python train.py --n_layer=8 --d_model=640 --n_head=10 --n_kv_head=5 --head_dim=64 --d_mlp=1728 --vocab_size=8192 --activation="swiglu" --norm="rmsnorm" --norm_place="pre" --norm_eps=1e-05 --positions="rope" --rope_base=10000.0 --rope_fraction=1.0 --qk_norm=true --attn_scale=0.125 --bias="none" --tie_embeddings=false --parallel_block=false --init="normal" --init_std_qkv=0.0178 --init_std_o=0.0 --init_std_up=0.0178 --init_std_down=0.0 --optimizer="muon_variant" --lr=0.00213 --lr_mult_o=1.5 --lr_mult_down=2.0 --beta1=0.9 --lr_head=0.00634 --grad_clip=1.0 --warmup_steps=0 --schedule="wsd" --decay_fraction=0.268 --decay_shape="linear" --final_lr_fraction=0.0 --batch_tokens=131072 --seq_len=512 --doc_mask=false --train_tokens=792000000 --steps=6043 --dataset="wikipedia_en"
Each number is 128 + 32 x the weight over its row's rms, rounded and kept within 0 to 255. Layers, rows and columns count from 0. The size above them is the row's rms in percent of the matrix's.

# layer 2 MLP down (transposed), 1728x640, rms 0.162, rows 1394-1422, columns 400-479
size [101 103 105 101 103  97 104  99  97  87 108 107 104  91 103  98  82 102 105  94 101  86 100  93  90  87 101 104 106]
[[115 147  94 137 156 151  76 122 146 126 165 154 100 122 130 129 149 103 121 166 141 143 113 105  88  96 108 157  91 165 170 115 167 175 123 130 184 128  63 155 151 135  72 113 134 175 176  82 130 130 121 125 206 177 117 138 104  95 101 103 113 132 198 105 143 152  94 151 148 164 162 150 221 136 136  86 147 119 139  85]
 [147 141 142  90 102 194 153  77  98 150 175 101 113  58 124  97 158 137  66 105 133 111 119 136 111 135  57 132  92  73 123 108  38 202 140  46 137 170 116 161 144 154  65 158 148 110  94  88 110 126 121 192 111 143 114 107 116 137 105 165 126 131 156 183 172 122 131 156 137 152 161 140 121 100 143 148 136 131  85 159]
 [163 162 121  78 149 145 123 186 168 115 111 131 157 163  60 130 132  97 211 132  70 139 152 110 124 156 125 126 164 126 176  57  82 152  92 101 123 137 128 123  77 132 131 137 164  67 115 189 147 104  84 176 157 169 101 138  89  71 163 170 131 157 141 102 136 165  85 100 117 156 141  97 223 147  78 104 132  95 104 133]
 [168 147 141 138 109 111  73  82 143 118 163 130 165 139  85 114 100  86  79 166 117 106 181 120 113 130 131  46 128 179 156 106  82 157 127  81  84 131  99 143 118 115 142  78 139 112  96  41  89  62  94 110  94  91 122 171 131  87  80 147 132 157  89 140  77 148 128 122 161 168 137 186 151 175 134 140 123 107 106  98]
 [110 144 133  96 117 128 117 134  95 119 138 182 149 127 112 131 161 140  64 175 107 142 130 163  62 106 182 178 136 136  81 120 131 118  87  80  87 140 137 135 169 202 123 213 142  68 200 106 123  76 115 154 108 179 145 147 194 195 132  73 110 148  70 101 143 138 141 144  99 156 143 157 140 138 139 120 104  99  94 138]
 [120 165 159 179 166 147 145 121 181 111 106 114 164 110 188  85 161 188  43 140 117 176 124 134 124 168 135 131 112  89 114 148  65 146 103 142 129 117 141 170 153  49 149  97 130 107 164 154 109 179 121 122 169  97 143 168  59  85 131 147  71  94 118 141 152 147 165 177  60 127 130 126 158 113 158  82 152 120 121 135]
 [130 141 170  94 177 123 129 137 119 140 108 122 130 106 114  66 194 146  74  50 115  82  57 116 117 133  91 151  79 154 141 128 113  89 157  96 132 160 129  66 151 130 187  89 129  73 167  72 143 112 123  88  84 128 155 126 149 156 114 137 101 125 140 111 132 147 137  74  83 133 159 124  69 110 147 101 172 117 103 107]
 [162 131  80 114 121 131  95 177 139 156 100 159 102 124 176 181 136  89  70 129 146  64 167  53 120 128 152 151 145 156  49 138 142 167 135 104 193 173 139  97  69  87 152 144 131  99 122 229 200  97 181 130 134 100 133 140 128 139  69 156 189 118  52 156 179 136 122  80 156 122 191 124 103 108 162 126  96 181 125 148]
 [ 87 140 192 160 150  93 152  71 120  68 128 105  94 128  81  94  88 157 143 114 137 146 123 156 156 107 143 123  60  73 145 161 103 103 110 138  84 118 110  34  93 212 129 130 143 121 127 155 157  78 137 103  89 143 205 105 166 106 112  70  92 134 148 188 121 168  90  66  82 196 167 120 162  95 103 104  98 154  93 136]
 [127 122 182 119 155 138 105 143 111 233 140  78 136 136 118 142 106  99 145 122 166 165 144  78 135 129 153 177 110  95  26 122 137 127 114 135 106 147 151 146 140 128 114 108  63 111  92 145 156 133  95 149 108 165 137  71 106  91 147 121 112 142 156 214 170  94 137 182 131 111 171 154 156  97 124 169 136  94  99 108]
 [ 77 133 219  61 185  94 135 195  71  97 105 131 147 162 177 123 131 153 125 129 132 162 153 137  96 164  85  67 122 130 137 119 133  61 157 130 135 168 146 163 175 157 162 109 123 151 136 121 105 147 105 215 126 119  97 130 102  99  91 105 139 124 128 140 147 179 139 164  77 128 160 102  57 185 219  94  43 110 147 102]
 [ 93  94 152 110 129  68 165 111  86 133 113 139 151 146 108 102 118 141 133 124 158 152 117  99 159 138 143 149 112 161 127 134 159 129  82  50 117 108  88 125  75  88 182 129 161 170  98  83  68 120 167 146  73 137 132 138 125 131 125  91 131 128 167 145  73 130  90 159 177 136 122 139 106 121  96 143  85 172 177  46]
 [ 57  71 159 194  96  69 124  87 114 111 120 124  75  92 105 176 115 154 161 141 150 121 104  82  99 149 123  73 118 185 174  94 150 142 150 117 106 116 124 144 140 108 131 136  98  81 103 176 207 110  93 132 141 123 106 139 127 150  94 150 120 150 126 103 118 111 151 138 122  94 101 124  43 112 108 139 109  89  98 152]
 [120 125 167 103 128 131 130  80 230 118 143 106 139 128 121 104 138 157 113 216  89 149 157 190 163 166  81 106 130 135  82 100 109 125 171  98 136 111 145 110  89 148  74 108 112 111 102 139  95 113  40 107 136 113 115 184  93 160 137  94  94 123 188 145  81 126  89 198 125 178  75 125 148 128 135 124 167 132 116 102]
 [ 93 172 215 122 109 179  90 131 144 191 169 138 133 153 102 100 115  93  56 108 128 119 135 132 111 124 155 119  67 146 125 121 199  95 124 153 126 171 120 163 115 136  85 156 111 152 120 114 158 100  95 126 135 119  76 117 102 183 105 183 140 142  93 100 123 129 123 125  81 175 116 106 159 130 142 167 101 154 164 116]
 [114 121 165 126 127 151 118  83  60 158  92  77 147 162 121 120 170 169  99 102 149  74 145 150 129 111 187 110 120 121 114 179 146  60  89 145 132 108 104 110  78 155  87 112 101 118 168 190 108 115  75 123 175 197 180 102 211 112 112 139 139 158 114 124 137 143  73 108 152 148 185 106 149 168 102 125  52 150 126  56]
 [150 111 153 121 122 126 206 101  81 141 108 121 180 166 112 173 121 115 135 153 143 152 110 119 172 106 153 146 122 162  74 115 167 170 118 123 146 161  96 142 108 135 104 133 124 122 163 149 143 133 110 105 116  99 155 119 111  90  91 134 196  94 176 148 112 109 121  81 156 136 119 125 131 135  96  83 131 106  97 114]
 [128 157 120  76 118 132 185  97  86 132 177  99 112  99 154 133  99  99 103 105 118 150 134 113 151  90 156 122 108  64 184 127 107 185 151  74 145 110  80 124 152 136  63 120 169 189 185  81 101 121 137  79 120  97 155 173 148 141 139 155 138 143 110 132 115 158 131 122 158 142 133 181 128 110 159 159 150 125 126 101]
 [104 106 121 155 115 116 147 191 127 120 103 175 156 115 138 119 125 162 122 138 118  88 179  92  94 193 125 103  85  90 141 122 162 130 176 134 141 131  81 115 197 153 201 187 148  92 139  76 155  84 134  92 162  73 118 128 122 116 186 155 157 154 140  85 121  57 115  81  62  85 162  88 121 159 174 128 155 163 108 112]
 [109 119 149 113 123  66 102 127 139  98  68 109 136 122  87 118 134 148 115 184 150 168 115 100 133 133 136 113 121 117  42  88 160 103 110  93 151 162 152 134 153 152 117 128  42 151 138  68 103 176 129 164 129 111 114  74 137  57 141 126 105 110 179 112  66 140  82 116 135 100 108 139  96 121  60 131 131 135 116  93]
 [120 104  85  64 153 119 157 161  64 130 164 112 132 158 123  69 139 112 161 162  96  86 130  69 113  91 154 122 151 119 132 145 113 146 138  98  93 165 161 109 144 150 153 124 181  76 147 154 135 136  60  95 158 129 161 180  78 126 130 108 163 189 131 144 134 106 132 134 116 150 102 174 130 178 103  66 117 129 150 125]
 [175 117 123 118 163 151  78 146 148 184 148 169 111 134 130  60 146 138 116 159 147 141 149  93 123 108  83 102  96 109 124 137 109 123  68  67 101 169  99 155 123 120 198 158 155 105 166  68 113 131  95 119 119 130 167 153  90  97 147 174 148  95  94  92 103 147 140 112 142 168 169 113 202  85  77 222 143  63  96 108]
 [116 134 149 193 142  47  90 113 156 128 186 179 139 103 127 180  75 181  83 127 161  80 133 119 153 172 128 127 175 122  83  95 137 158 168 128  98 134  85  89 122 118 119 136 144 128 137 100 129 169 179 106  84 107 158 203 128 169 191 230 143 143  82 121 121 101 106 173 123 197  91  71 147 115 119 152 134 129 162 154]
 [161 128 159 125 192  66 133 120 136 100 107 153 161 142 182  92 105 165 112 176  92  95 158 141 141  58 139 136  81  94 169 143 160 124 171 139 113 139 255 176  92 111 141 138 134 110 126 115 131 130 119 138 143 132 157 108 115 161 110 183  84 114 165 115 140 156  79 121 120 124 112 165 118 112 170 162 143 144 124 124]
 [143  49 177 105 168 110  61 136 145 127 117 146 124 151 118 158  68 200 132 145 136 133 126 146 158 113  87 164 168 204 173 171  76 159 147 127 157 110 124 131 154  91 175 159 153 174  93  88 123 109 125  72 118 157 153 143 141 134 131 163 129 113 117 165  85  91  80 166  60 184 116 160 158 143 128 113  92 112 190 126]
 [106 174  95 112  75 129 159 116 175  85 136 151 160 151 136 162 100 134 158 102 134  53 156 168 167 101 148 148 141 103 151  86  92  84  87 107 145 166 116 133 104 133 120 152 156 109 139 172 160 165 130  87 153 139  92 153 173 135 202  80 191 149 155 136 154 156 100 167  96 110  91 137 163 130 102 111 123 191 126 136]
 [171 166 115 107 117  27 118 162 147 145 148 159 151 154 128 127 182 138 166 148 144 138 125 151 111 169 136 104 118 146 193 131 115 139 125 101 136 151  93 158 166 160 177  76 169 130 111 128 106 145 194 108 149 178  95 129 103  87  83 131 129 143 150 146  77 141  79 121 167 113 103  96  88 122 160  83 148 146 142 172]
 [183  93 106 101 176  94 111 128  95 174 125 140 144 201 175 119 133 156 143 164 139 154  92  93 116 122 148 174  58 156 123 190 138  98  94  89 146 128 125 134 153 137  98 146 135 153  88 138  90 109  74 188 119 158 140 172 105 126 145 142 123 160  96 111 127 108  83  96  98 137 152 126 100 151 115 147 126 130  80 133]
 [102  69  98  65 159 109 159 169 158 184 136 162  55 108 187  74 208 197 107 127 121  79 182 137 113 123 133 129 167 128 150 129 134 116  76 155 105  77 115 144  67 102 162 160 140 131  56 127  82 161 120  72 191  83 152 165 174 161 140  99 100 137 202 127 108 140  85  88 145 110  97  93 169 133 122  84 124 176  93 109]]
# layer 2 MLP gate, 1728x640, rms 0.0818, rows 1395-1422, columns 400-479
size [101  99 104 100  98 100  97  95 103 104  99 104 100 103 102  95  97 100  89 102  98 100 115 101 100 101 102 104]
[[122 155 182 127 134 161 151 173 132  80 156 184  84  93 132 144 163 135  96 175 158 105 133 144 141  82 139 182 187  90 167 126 100 125 137 102 114 123 150 150 155  95  99 153 122  96 131  89   1 145 210 132 108 132 104 103  92 135 137 148 154 127  79 169 146 134 156 118 128 161  89 162 116  97 161  75 120 107 152 173]
 [ 87  99  49 144 166 113 131  83  92 140 126 134 216 174 106 130 113 218  91 144 139 129  92 101 117  86 101 107 164  47 132 136  79 166 161  46 123 102 156 107  85 160 103 136 144 105 133 146 136 110 103 115  95 156 169  89  75 138 169 138 139 127 160 127 128 128 157 157  97 159 164 137 107  99 146 106 123  95 133 119]
 [134 131 133 181 137 122 148 108 111 134  90 204 108  92 121 116 114 107 143 115 142 107 163  68 136 142  52  96  90 152 103 176 105 163 119 157  99  85 139 158 160  73  89 187 151 136 121 161 100  86  96 109 155 141 156 105 189 121 132  78 155  90  35 157 153 144 101  81 152 134 146 163 141 108 132 166 173 111 107  75]
 [ 83 131 121 185 176 144 185  86  86 113  99 108 178 148 187  52 120 131 167 130 157 124 134  61 151 170 126 128 152  76 175 150 108 125 116 119 127 127  98 114  98 113 150 129 130 157  90 193 172 131 132 118 139 129 134 151 152  68 198  56 115 167 131 152  82 158 145 226 154 183 128  83 110  99 134 101 109 122 154 131]
 [128 146 116  92 171 117 128 124 106 139  98 152 101 112 156 141  91 140 141 137  95 102 141  47 167  83 177 119 161  94 144  77 117 105 167 137 153 156 165 110 120 105  89 102  87  57 152  71 151 118 143 139 110 106 104  94 130 170 153 174 104 151 131 172 103 115 136 130 154  89 178 181 175 125 112 112 120 184 157 122]
 [127 202 154  75  58 124 118 154 131 105  96 111 139 129  84 123 123 168 181 145 123  86 126  75 111 150 143 129 135 118 146 113 178 121 100  52  93 125  95 156  88 145 123  86  60 108 163 119  92 126 125 127 154 167 127 164 129 166 123 170 118 148  86 107 157 156  91 116 153 143 178 132  59 140  88  91  59 167 148 127]
 [ 87 126 177 185 105 126 113 104 129 126 140 173 113 200 128 103 193 115 152  98 135 102 141 112 103 114 121 139 105 121  80 175 142 104 162 179  87  67 194 157  99 164 157  67 177 101  89  93 141 116 131 112 118 165 162 133 143  71  91 130  61 128 102 118 125  99  78 119 149 143 159 164  76 116 129 122 145 172 154 131]
 [112  92 128  65 175 158 118 134  72  86 100 143 142 145 107 120 137 114 130 179 146 156 134  91 161 108 148 131 147 122 140 132 153 151 108 101 110 132 149 125 171 127 144 116 117 152 149 167 145  68  92 153 176 121 109  68 209 167 105 135  92 155 114  90 178 146 106 130 134 112 159 145 117 113 162 105 127 193 150 181]
 [ 65  94 123  96 149  71 132 140 177 154  91  79 123 158  52 166 168  71 114 102 148 218 114 113  92 103 120 154 133  78 128 170 203  92 122  96  24 153 174 109 134 194 240  84 104 152  72  87 217 135  95 121 138 104 104 157 128 145 130 111 163  84 127 157 132 113 134 111 132 135 126 143  99 142  68 105 117 140 136 141]
 [ 77 194 186 109 133 118 133 179 105 107 114 139 186  74 168  85 150 153 117 153 143 155 112 141  88 155 134  87 115 114 157 137 122 119 111 145 159  71 140 151 105 186 110 100 136 122  93 155 165 157  93 121  76 100  72 146 157  80 148  83 113 104 103 197 119 149 160 111 154  76 147 119 128 132 158 109  83  86 109 130]
 [114 136  87 117 118 168 208  70 110 149 103  80 102 132 165 115 133 138 149 136 116 162 173  77 141 164 152 119  84 173 124 132 112 143  97 134  68 117 179 174 137  90 138 175 104 125 127 155  98 137 122 117  38 195 115 153  87 139  91 116  71 124 128 111 147 128 112 164 188 120 185  97  87 127  93 135  99 162 177 108]
 [ 72 148 188 105 165 162  94 158 119  88 110 132 154 101 193 101  97 127 129 110 127 146 114 117 131 166 123 104 148 110 149 149 130 174  66  81 116 136 104 184  70 173 114 168 153 124 145 199  75  85  84  92 151 107 131 158 107 150 159 176 186 124 131 127 154 150 165 159 102 112 104 119 183  72 107  99 165 177 151 125]
 [121 125  97  65 159 192 125  65 144 112 180 103 138 113 126 131 152  96 119 193 142  92 125 107 123 143  63 157 136  53 148 120 120 110 167 102 100 159 164 151 131 115  96 133 116 129 142 154 143 155  87 125  95  78 150 159 106 172 125 114 139 150 127  96  13 138 148 211 113 174  71  78 124  77 116 132 152 103 104 163]
 [117 115  46 157 124 184 137  97 125 150 144 149 100 164  96 133 179 147 118 168 179 134 153 192 113  87 138 127 163 137  95  99 133 202 171 115 158 178 146 121 129 113 110  97 147 124 132 160 158 141 139 119 139 138 159 125 177 125 141 132 121 154 145  85 168  63 159 102 120 107 174  95 123 159 128 140 106 111 132 160]
 [115 121  56  64 136  98 126 118 164  79  87 157 106 101 135 145 180 154 121 101 127 136 162  90 122 125  67 160  81 157 152 147  93  84 195 123 176 153  94 138 148 107 120  92 120 120  96  90 165 108 103  99  85  61 132  99 161 124  86 117 164 132 119  83  99 160 117 124 187 108 148 140 108  87  87 176 194  75 139 130]
 [162 141 184 148  85 100 156 114 130 132 190 166 117  88 136 138 103 154 103 133 127 155 117 131  83 167 155  93 160 125 142 100 167 196 111  71 145 150  65 139 139 131 143 131 169  80 200 120 112 163 142 120 102  58 204  91 120 138 114 156 133 149 132 167 150 106 124  89 119 154 151 113 165 154  98  91 114 162 124 127]
 [120  66 159 111 169  99 128 141  83 149 139 170  96 113 132 105 193  87 179 147 173 192 131 121 178 143 172 127 112 162 132 135 157 100 144 130  95 171 151 185  97 156 128 187 142 118 121 135 140 131 190 116  95  82 135 186 147 176 101 133 169 169 127 145 155  72 107 131  81 119  88 142 124 103 165 117 135  85 156 135]
 [180 163 116 152 135 146 113 130 134 124 155 186 187 182 107 197 115 106  97  97 118 102 158 112 141 127  91  79 175 129 145 159 169 169 144 138  87  51 155  96 145 129 186 135 129 157  90 162 104 107 187 126 138 216  93 122 142 165  49 127 137 110  75 163 150 163 112 136 139 164 126 198 135 132 102 190  82  85 102  78]
 [ 90 138 129 141 154  84 127  64 122  89 104 114 107 150 120  85 114 165 188 141 132 113 113 135 107 135  87 174 160  63 129 124  80 113 110 156 131 122 138 115 141 125 116 146  89  48 125  97 133 139 102 106 137  73 204 105 180  41 138  66 152 108 164  77 102 134 154 151 163  79  87 189 132 115  94 109 134 189 120 161]
 [155 150 118 121  90 162 135 159 186 110  82 196 104  99  91 161 118 166 106 169 100 122 115  92 167 135  66  74  94 197 120 159 117 163 148 118 141 153 153 102 117 174 119 109 173 134 121 136 103 160 125  96  95 139 121  86 157 183  97 125 104 145 144 152 137 126 148 146 134 130  94 153 101  70 121 184 155 143 115 148]
 [115 124 116 121 147 172 149 134 156 115 104  93 135 117 110 184  88 129 144  55 191 104  81  88 184 129 112 128 164 158 138 101 121 137 169 141 130 116 131  98 167  76  76 172 114 110 119 184 142 135 187 245 124 145 113 126 115  81 176 130 133 203 132 173  99 119 147 158 118 168 153 133  88 190  94  83 162 185 126 188]
 [133 213 119 141 144 138 147 143  75 158 113 197  81 116 142  97  78 144 111 168 104 163 154  97 151 125 162 161 122 143 107 167 157  51 119 118 126 123  71 165 167 152 179 174 139 125 154 118 136 132 188 162 159 114  95 111 161 158 112  99 145 115 148 155  81 162 124 105 170 127 186 155 118 139 120  93 111 170 119 180]
 [152 110 117 130 193 108 168 110  94 159 133 132 165 152 172 115 138 140 171 127  63 112 161 178 123 113 110 128  84 144  97 141 107 119 132 120 153 161 128 149  98  91 162 159 166 113 132 127 161 139 131 149 111 158 105 112 162 150 168 102 108 135 134 125 133 100  93 126 176 133 112 173 173 131 119 169 177 160 108 123]
 [122 111  96 135 117 139 127  78 155 128 130 123 170 130 138 169 178 111 137 141 138 162 120 138 164 127 130 135 198 167 111 121 194  33  96 145 131 129 137 158 125 161 142 179 122  79 161 139 202 163 144 155 107 139 120 138 115 141 107 104 136  93  93 148 165  87 129 105 122 174  84 168 126 110 166 105 140 126  93  97]
 [147 204  99 120 156 137 149 130 131 148 143 174  73  79 124 117 159 118  78  93 112 123 103 178 131 143 148  57 207  91 160 162  68  91 150 150 143 168 132 108 138 133 187  83 137 137  93 160 164 141 126 127 122 110 121 158 153 174 173  74  73 169 179 126 179  61 168 122 129 145 159  77 137 179 161 134 149 104 120  94]
 [153 181 146 154 122 206 124 110 165 124 110 138 149  89 148 135  87 171  69 123 100 188  98 139 125 111 164 146 107 149 109 155 155 108 115 117  87 122 139 131 108 144 140 138 154  92  94 130 119  81 111 151 185 116  90 144 141  90 122 174 170 101 133 110 123 109 175  84 115 166 156 109  88 147 147 104 104 113 109 133]
 [131  90 153 119 122  63 141 133 116 163 198 108 125 179 145 144 178 160 124  79 106 166 109 183 120 151  94 105 104 116  78 147 150 178 157  96 101 112 130 138 143 109 128 187 165 114 166 213 120 125 159 127 102 113 146 153 156 114 124 168 162  71 127  76 105  91 106 146 117 205 176  88 151 119  58 171 161  53  98 126]
 [170 119 161  98  93 146  91 184 158  96 178 147 116 123  98 117 184 118 131 117 127 139   0 138 138 205 118 119 119 121 116  96 114 119 159  85 116 158 130 147 107 106 130 155  99  78 175 149 126 136 118 159 138  98  84 125 197  83  83 111 139  92  95  93 135  94 138 120 114 154 116 118 150 184 136  73  55 111 189 128]]
# layer 2 MLP up, 1728x640, rms 0.0835, rows 1395-1422, columns 400-479
size [101  99 102  98  95  99 100  96 104 100 100 105  97 100 102 100  97  99  90 104  95  99 114 101 100  99 104 103]
[[ 68 160 130 126 152 121 141 174 179 140 136 160 102 174 145  92 207 165 120 186 132 169 179 102  64 147 179  77 158 175 172 141 111  93 149 145 127 103 160  89 121 109 120 158  97 149 123 121  96 154 157 163 122 119  86 120  88 146 105 108 126 150 128 134 124 150 148 134  93 133  71 139 157  83 165  81 100 174 160 133]
 [124  97 125 103  94 131 112 106 151 112 147  82 137 130  60 145 187  66 124 140  87  96 192 146 122 120 121  92  98 137 101 147 105 124 125 106 163 136 120 196 161 173 126 126 100 101 154 137 110 119 103 108 101 133  89 154 159 130 105 199 161 153 136 139 101  77  99 117  90  99 112 117 165 141 150 141 115 131  87 103]
 [171 101 145 146 106 105 130 155 134  94  80  82 108  74  80 167 152  38  96 183 102 144 141 214 163  72 167 128 134 120 122 126 165  87 131  88 184 111  79 171 137 124 132 108 126  54  62 143 142 132 167 171  51 129 122 139 159 157 104 137 108 110 141 161 129 109 195 108  43 131  61 167  86 137 156 125 120 100 131 124]
 [188 160 137 178  70 115 101  96 130 164 152 206 161 152 115 134 142 115 157 135 181 136 118 122 168 140 107 133  59 121 129  53 147 176 107 155 138 125  56 183 133 167 142  93 140 132 180 129  79 137 149 103 117  62 114  66 141 133 156 173 120  80 163 122 112  36 103 108 195 127 114 123 154 156 119  82 111 163  80  79]
 [ 93 111 121 109 104  85  98 165 114 125 156 153 114 118 137 160 157 144  99 144  94 119  60 129 111 127 105 122 130 116 177 111 142 141 115 134 112 179 135  98  88 151 109 117 128 124 133  93 121 117 189 145 125 133 196 137 136 159 171  67 136 116 185 126 111  97 113 122 139  85 116 132 101  51 115 149 154 135  84 138]
 [189  60  86 107 162 176 134  71 166 109 135  57 141 148  90 122 128 151 147 102 130 141 144  88  82 163 162 137 124 138  94  94 112 103 137  99 164 154 127 129 148 112 126 129 109 107 119 155  88  52 184 135 171 121 154 135 152 146 117 168 114 167 130 121 133 149  91 105 151 130  85 109 126 120  82 164  45  52  85  64]
 [139 151 145 181 139 138 109  96 101 108 111  69  96 140 128  98  78 142 133 154 117  87 141 131 149 191 100  72 168 112 140 153 155 139 154  85 104  92 147 134 115 139  94 177 126  96  40 105 119 130 134 142  72 180 140 112  89 112  59 150 128 168 126 165 137 148 133 146 179 121 119 169 112 155 137 106 142 130 169 125]
 [154  96 149 140 164 142 127 106 162 146 145 163 186 113 141 119 184 132 206 129 134 190 135 147 145 114  96 112  82  97 144  84  85 154 117  94  79 122 190 135 152  96  80  88 143 195 124  66 109 188 134 214  86 143 120 135 125 160 215 163 172 190 100 147 144 153 145 140 105 122  92 165 170 179 199 115 121 104 166 176]
 [172 164 190  97 165 163 117  91 156 101 118 122 152  90 103  61 101 148 183 187 150 146  84  85 160 179 222 117 121 151 143 145 119 121  65 146 144 146 170 167  86 125  84 127 156 108 113  80 121 149  62 166 157 139 172 103 192  97 147 113 158 126  79  92 133 133 123  96 112 165 129 109 160 138  83 165 125 129 134 104]
 [111 103  65 147 134 118 109 179 150 156 133  81 123 129 185 126 111 105 101 162  98 115  77 113 113 129 183 187 129 159 147 157  81 139 131  98 137 120 122 192 118 137  93 172  87  75 115  80  79 165 100 123 115 166 176 179 119 143 157  87 176 110 138  93 137 125 115 163 159 125  98 148  99 127  99 136 151 175 136 142]
 [136  57 144 102 155 153 108  79 149 158 131 128 145 122 150  91 115 117  80  72  89 137  72 130 102 118 193 136  88  90  92 157 178  77 143 131 114 155 126 151 140 112  85 141 126 122 125 161 101 144 124 113  86 183 122 117  87 142 105 142 117 120 127 180 115 159 130 141 127  83 150  92 132 151 151 156 136 127  88 101]
 [132  97 131 158 169 171 162 104 161 108  83 105  59 138 121 135 132 123 121 155 121 217 119 121 139 111 193 207 142 114 153 111 116 143 146 153 114 128 112 148 166 145  78 102 133 142  83 124 135 143 156 118 149 137 119  93 129  75 167 135  64 117  65 188 178  81  80 148 141 101 144 137 114 156 129  86  39 122 187 105]
 [116 143 120 140 191 122 214 146 148  85 129 103 123 163 130  86  63 165 120 106  54 105 189 111 176 123  73  88 133 163 129 154  95  64 125 154 167 199  93 129 131 142 120 119  86  68 113  77 127 205  88 128 126 111  84 129  94 112 124 106 143 173  95 130  86 150 158 175 111 110  91 102 115 180  67 102 159 130 151 140]
 [138  96 111 127 189 128 154  74 139 107 121 149 174 120 125 133 109 135 138 113 147 129 147 147 142  69 116 130 143 164 106  87 113 142  89 110 139 129 166  91 123 181 129  89 115 153 199 163 122 128 126  76  76 173 112 116 188 157 120 114 116 111 179 104 112 104 126 147 149 149  91 140  78 135 142 129 175 112 112 167]
 [114 159 167 130 108 133 187 162 143 129 132  91  66 157 175 104 114 138 134 107  89 126 149 138 135 111 120 127 126  91 140 157 114 118 155  92 143 159 144  42 128 152 124 141 141 170  69 108  97 171 143 110  87  74  93  97  55 145 192 134 139 186 111 120 124 161 134 151  96 145 137  73 192 139 125 109 142 180 109 177]
 [139 154  86 107 183 103  76 160 111 185 137 105 137  95 115 107 148 139 174 109 174 124  66 138 144 113  97 164 140 101 167 140  78  93 122 142  85 105 106 177 183 147 106 186  91  62 109 130 165 112 122 150  94 114 113 131 131  98 141 147 109 153  87 113 166 137 111  90 147  86  82 189 145 127 177 157 154 183 124  97]
 [169 148 144  94  90 108 109 130 167 149 101 161 149 120 102 140  91 118  59  97  78 142 103 126  81 127  99 125 135  88 223 116 134 187 134 128 125 129  24 116 119 102 114  99 197 126  72 109 103 116 169 140 125 174 152  90  95 137 110 110 104 137  64 127 155 159 158 133 196 145 160  79 182 108 143 125 150 185  97 146]
 [127 176 103  82  98 165 155 138  97 147 121 143 147 198 126 104  75 109 166 187 152 131 169 175 125 132 136 123 144 123  81 204  86 125 124 166 191 204 156 158 108 112  99 116 182 160 162  77 205  99 126 125 121 119 133 114 164 130 112 147 126 158  93  95  87 134 132 159 126 202 133 149 142 166  90 143 105 155 142  96]
 [175 165 116  54 104 193 121 154 139 105 121 173  67 135 115 163 178 103 201 130 151 135 156 155 164  78 153 116 129 162 111 140 106 136  98  52 131 132 134 133  80 178 112 143 164 175 202 134 127 128 129 177 155 102 111 173 158 180 115 120 100 104 156 112 134 112  77 121  89 119 187 108  86  91 197 178 125 151 116 105]
 [150 152  50 133  62  73 149 117 126  92 141 132  86  61 108 139 202 120  88 169  89 136 144 104 118  81 139 102 148 138 118 152 111 141 149 199 119 124  83 167 100 109  51 151 196 108 162 182 146 117 119  94 155 142 159  83 181 183 108 107 119 189 149 119 142 156 113 133 136 173 106 134 110 114 123 108 118 149 134 165]
 [140 144 158 111  79 126 156 118 158 108 133 194 107 108 118 123 174  96 117 192 128 108 149 115  64 105 141 100  57 132 144  95 229 129 141 179  86 123  68 141 101 130 146 154 193 133 132 151  92  93 116 109 156 125 115 109 140 188 126 117 141 113 109  90 167 164  97 106 135 107  97  81 158 105 176 154 100 119  92  83]
 [134 133  83 136  99 149 186 150 163 125 140 100 137 168 113 166 136 134  83  71 149 136 159 146 123  77 105 139 152 115 117 137 152 109 127  88 123 163 109  81 167 168  80 152 143 187 135 214 112  81 105 148  99 113 151  48  79 170 177  74  99 127 142 103 152 123  94 132 120 144 189 105  84  85 145 116 166 141 120 141]
 [172 119 154 136 164 102 135 107  90 178  95 118 201 214 169 100 135 142 164 125  71  94 156 155 146  86 104 172  85 142 138 146 158 142 166  72 128 146 183 152  97  99 145 131 140 130 136 139 124 125  96 158 108 129 204  83 132  93 173  97 133 111 163 143 116 166  85 169 151 108 133 180 142 100 139 128 114 139  65 138]
 [126 106 154 113 119 116 162 169 201  80 112 159 103 108 155 230 123 135 170 105 166  95 151  81 128 159  90 128  90 115 156 113  89 161 149 138 105  81 149  90  81 107 127  96 109 145 107 128 137  70 128  75 114 163 134 124 104 127 162 150 156 180 115 151  80 200 163 130 121 182 139 137 134 157  84 129 109 175 154 191]
 [162  86 123  97 120 124  84 121 102  64 171 155 164 154 150 169 117  97 113 139 132 105 121  75 136 122 119 149  86 132 135 119  96  81 126  65 118 106 117 159 101 139  97 136 130 102  88 104  78  64 139  73  92  92 133 127 100 115 129 108 150 111 111 140 121 111 117 105 146 110 152  91 124  75 116  67 118 170 106 170]
 [182  89 124 159 135 166  98 110  86 109 121  65 108 139 118 107 138 149 119 158 133 100  90 157 108 158 158 168 120 101 168 174 124 174  91  81 101 139 156 107 134 106 147 155  43 143 149 140 119 131 120 134 171  95 161 115 154 128 133  88 140 175 110 157 115 138 123 107 126  93 112  95  67 155 120 121 162 156  93 194]
 [113 144 117  66 116 104 110 141 118 154 160 171 134 188 152 121 135 127  88 142 123 111 102 136 145  96  90 166 160 133 151 119 131  90 107 128  94 145 126  87 111 100 136 121 102 176 128  52 138 123 194 143 119 191 174 155  80 136 165 127 115 105 134 154 105  85 173  97 170 130 121  81 134 123 199 106  93  80 176 122]
 [113 113 111  75 128 136 167 164 137 142  97 127 100  70 129 130  93 137  88 103 152 128 164 143 124 124 143 148  98 102 163 111 113 130  75 151 143  72 150  80 120 155 150 108 107 136 129  84 119 220 114 141 132 111 109 180 128  60 141 120 139 101 143 122 114  99  94 136 106 178 108 129 136 135  95 161 137 121 121 168]]